python train.py --intermediate_size=320 --norm_place="pre" --positions="rope" --rope_theta=10000.0 --tie_word_embeddings=false --beta2=0.98 --final_lr_fraction=0.0
Each number is 128 + 24 x the weight over its row's rms, rounded and kept within 0 to 255. Layers, rows and columns count from 0. Numbers have three digits each. The size before them is the row's rms in percent of the matrix's.

# layer 6 MLP up, 320x128, rms 0.159, rows 265-319, columns 64-127
105:157095123118131130136101170136117086095085117161117138162122102132108148082103131124136108123130098130156143083090111142124104166152159102146123158084108092111122166142104122137129145160150127
107:128144148136110136091139127054132150121140132099129128107187110130139128103144132103133139106151114147139092122108138156138170109178103148076109120122118120138087166148123103159127109126139088
106:132119111135140110132125157152078149123104133109118164134165138137087156132132127105149165105192142126128091113089147116145094098148097119110159109145148136159088108117148141110126098084136139
096:126097134136099155115136142149166114117128105146143117121124104179142110140150121117121184175131137141143158093095116150109166165133095150124157123137127126128116116118120138160184126136121140
097:122146179149178079112108137165111144136131116136159142141138094096118122144106122112107131117105156078130135131123133105108167116152117115140077128158131136115139081130114081137138120078184135
100:100145160150138124146147126158113131152137149118099143133145100135139141134121133111122169119138121114131174166106170112140120157170105099114169121158098127129151127161166191093140113124093136
105:125091129120092089137156104100164120110121129151100103100124116136134158154161137166162123123114127143092090127101132097082092107173132090128115125115112120150150111147145172091142111097146161
093:096121134086115127144112145157090142156128164107123152150107104111142170133162144175099131123128170115094081122129102145141147132152152104138131114144125162150162121140095145141141156151127081
085:129151133147164166139118122076136093079166122150118149111150172097157159114157120161121132133138139125115118124123130099123160119166132147070146134141145078108148155138111074127123136129130116
107:131120114102100107148102132156109097118115136149137093109119133137094125133120128150171084159120144126073172120157102155165080168156151119136116167146137142091120179106088161150116108146141169
100:092155169119128138138116133180142095129105131128142109176099164165106145100105099106113113210153103126149154129106153129132109133110131131112090105100150117138137104173116122125128152121154108
096:137091113157139144120117146130159119117133179125087172132116102103153142120133137111133135180154113124177124086138095157111089129094109137121069102122158118127114189170084174152125122146094175
105:127111140137123130182159143113163130112133159168163088147107124131107149151131121160116113078143149114123157119139072125173085142107113101189113105105101154133080100135141114138089133125119126
106:130113131122121088124110139130124141171116118136172143116122137138114147142142099124187157135159133133098135097139183112154101122111136118119138135085097137123161133134130179159125112174117121
092:099119103142133151131090151152119128140151129125116154106195119134142130130127156121151134125138144140111098118124193199097122104124080102121152172117155129146094137109115087128114152130153110
108:133077140114144149122125159140152113132137129122136093127113113101112126149139105141116113160105118176125145111122117125138113120139118131142139095134058119122107111116093146119121146125168130
099:099156113117122093150130127077118124178134132139137137122147124161144123115154101138115125131136152079097165103163117146116109125124103150118090148147110083125164145160119152205116138204130145
101:089117165099117078102128114088116102101156113121117122142171074131105118121178103152121095147126182104090135149115146143108103121126126131121150112135116145099162143152116123171103163176152108
102:154158080166118124146107099131118141141118176112168106114104130135160094147109121116135089120172099112168189127140076134104132133133153098137086133135102119102131116116135084109117113138132137
103:050108175113141121113163109106112118122160103111121108119155110121111118119126089160111114126166118115148113121095112131111092138110138129120164062143130116154119131108118107144130134099117090
105:181183127108089118112116088152151093105115157116137107148092099153146122167116130130130157104125128126130137150123108127107114122136151072170148129127158139154143146128148147105128093107097144
102:135141171159107131111080080125130142116065141161108096151142087095146101127122111113131144106134150171120138119138139115175165120161144106096094086119153107117143102140139118089119149120124141
096:157110145140120127149117129129077124125084136077121162137078156121106174102166115104150147163133153122203169096113123100139145131105135118082133108135142137144136089164095126173140142106156155
092:134138099125137122138134145194108110141150090124141101174114091120113119124143098118138112161132121092164158119123133109078145102143164159081132154107102169125122078096145142148144143081102074
096:096131132111115127114115157112158171077125105123176086150134186106159112111129152118103076138195119100136099115120177146118104140117126134110149154095136128156097105089108129130118123145094136
104:094165114135104098138100115092132142150127137123128138153119112141125120123110179100112125159131140127150106132122131068150113088146150161130146141148173134138127153116151161107138078089100143
105:164135123111132126124129128120116124130116167121111119113137143151143049133145150155141107116122114166099102119166125162068127132138155126150100118125126106146141080104117116150143124100120139
105:129159113134139098137142156163142163109134118147121108118105104128123127124143145126180154125118111141111183098134167153135130088122137147113141153133139125080126143109116101116158076099131150
099:135152116112118136137118090161140143107122129089132106152085120084152155112100139142155155132145114156088132146124124153130099121077138142153077128159106156145095129117131132179095077151110141
094:130161123109134133097137121154152122135168138140180125095154179124130149113108105141138170111150161103120157138141104124101117106127096159101141181122138116136152148096138131179149121100153201
099:141113112176112123179159123107120079129126093153121090114130128124157167113149114151121095129186124126132148155144096112081141135113099121080103174177152117098135153145060139158114154152132163
102:095097128124162111125128134143164097125138146147146113163142115068149109114141146100084137158117160118153105143118112135112180129128132133179126139087118110091113181173165157147152116123139119
095:112135119101159131122107107119106117120076136148161088112068165116127179152124149129165160155172117133108132113135129097138065116139087102137138095132173098102104105099133153159109122087155143
097:136170097135129137117160119062143165125131076100151121103126155127153122129102135165120146185148137086109088140093127111147133174147088169153131105110151136128118153139110140157162129147119085
093:134127142147136180119108144148139144147111127116158129165111111130121130127135110102119165106133111089133161106162097095141116130132130173162150103154117131099141117050082142146135137098143110
091:122113096114142151102121144113114122138105170119109124113131161130083122119111129147162158145115107161148141102134106114158147159178149155119161125177104159086153134135114109096171107129134117
103:100112117120132072114117165142095130068164115117146145123132124096121110101098074139102127131115140137119114159144142146164092136144142146104126105092092121139110167111152163104118120147098155
104:097137085108090106092185121166133134148130160076149163112127120147101117131155121109120097151126148168142174174130148107075133130134164107169116098159162125104124133163118145145130148133126149
102:144125080146141121123136116120130087112125122130149096126130149158173116130109118188124123151157179142109162114119147117100083113123119155148144141172102140170126109115128127144107153129114104
107:097076104164156139150136116116115143131140132133113118110144132050108110144106163075152153123103156118135182124115066177129139131104156082099156131117079158116125132104121097134102150120137137
104:172099129113113144133135158103145064146125172117158162130076098140136129104105135114116120137115099158141132136108130166132093136136140148145120142095120089112120110129160124130122171130128164
097:135151154121152138116089157135125150143103154097120112128145157106135117079127155136135128134111157101133136142133108126177139130152097095116115144092087091116091086111117151136124139109107120
094:154142125146097136140103107093140126147117149141138171144153150160146164118106098125114134095103142133118141129124095149107141136210117145133116154113116110172169172161110151111141144183104127
105:144145148149142086110122147102188136144135144124142121120103121135127128101104152116151120104135158146093099195178139157114110155121106155150149134132159115118150185135099147152152114125161097
096:193151111086180077125110183168117115135144164159115175132121157123113091144111098088097067161108130153093108166134127128153119165145134129130110122109141132115116160094131134134122137111148121
100:090157112099130093113110144111102145143127150160135102129121131159145120120112173121178177139127091142158143117118116176121135124090209110146143132097135135066120121155154143134088104117111081
095:132153158124113135156113131154145119127125148132125178109131102163099134113120140141100146135128163086105135151121152122154120109180128097116133111132119115130150114124099182117113132169173124
099:126139121165127106163165128118145125167159138146127132125142136140136124121163166148115129157139141115101157141134135162149150137132117116144176123152116125088166130137118159133140158142131103
099:130151135151168103106177131131127115161062153151131120168131145125091142118158168147086099148125118106101147123082139116158077143125133084141124137113078111081115151141120090145117177138130146
098:107139134123129097096174141116165121082103173151137085147132126156153144135151117108122113144139112109102095136128148093141118131090161115151162153111116128126131155137111169100109140122124096
093:110158155134108161091137093147115115141135088138190172123162112133139147128160112144087145061145143108125125133131094143132110128142121109112141142127118125114117116148133158092111119097114113
104:130160109154134103098152190118126133153172103110134119113130101181137133107120137100166127088148115116076111138128146156110180112118106125123119099090067127126095109113124155137143125113155127
099:161105147132079120071159122161122148146164050103106131132143149129126108110131154104140111164116087118104098123132094121090139169137144164194128129107140112174097111122128137150131123108141131
092:120121103137101127150160109099122134077101137161085139135182148140119103122139138097145160112153130138114111119151126143163104139163145135107101100145167138155107159079137162145149133134161134
094:134131159100182119120118157149118169088178097156157148097165108136150124121111131118099121101126122116097084145082188164072129121094152110119110126135136094152116160142152167136147129119137120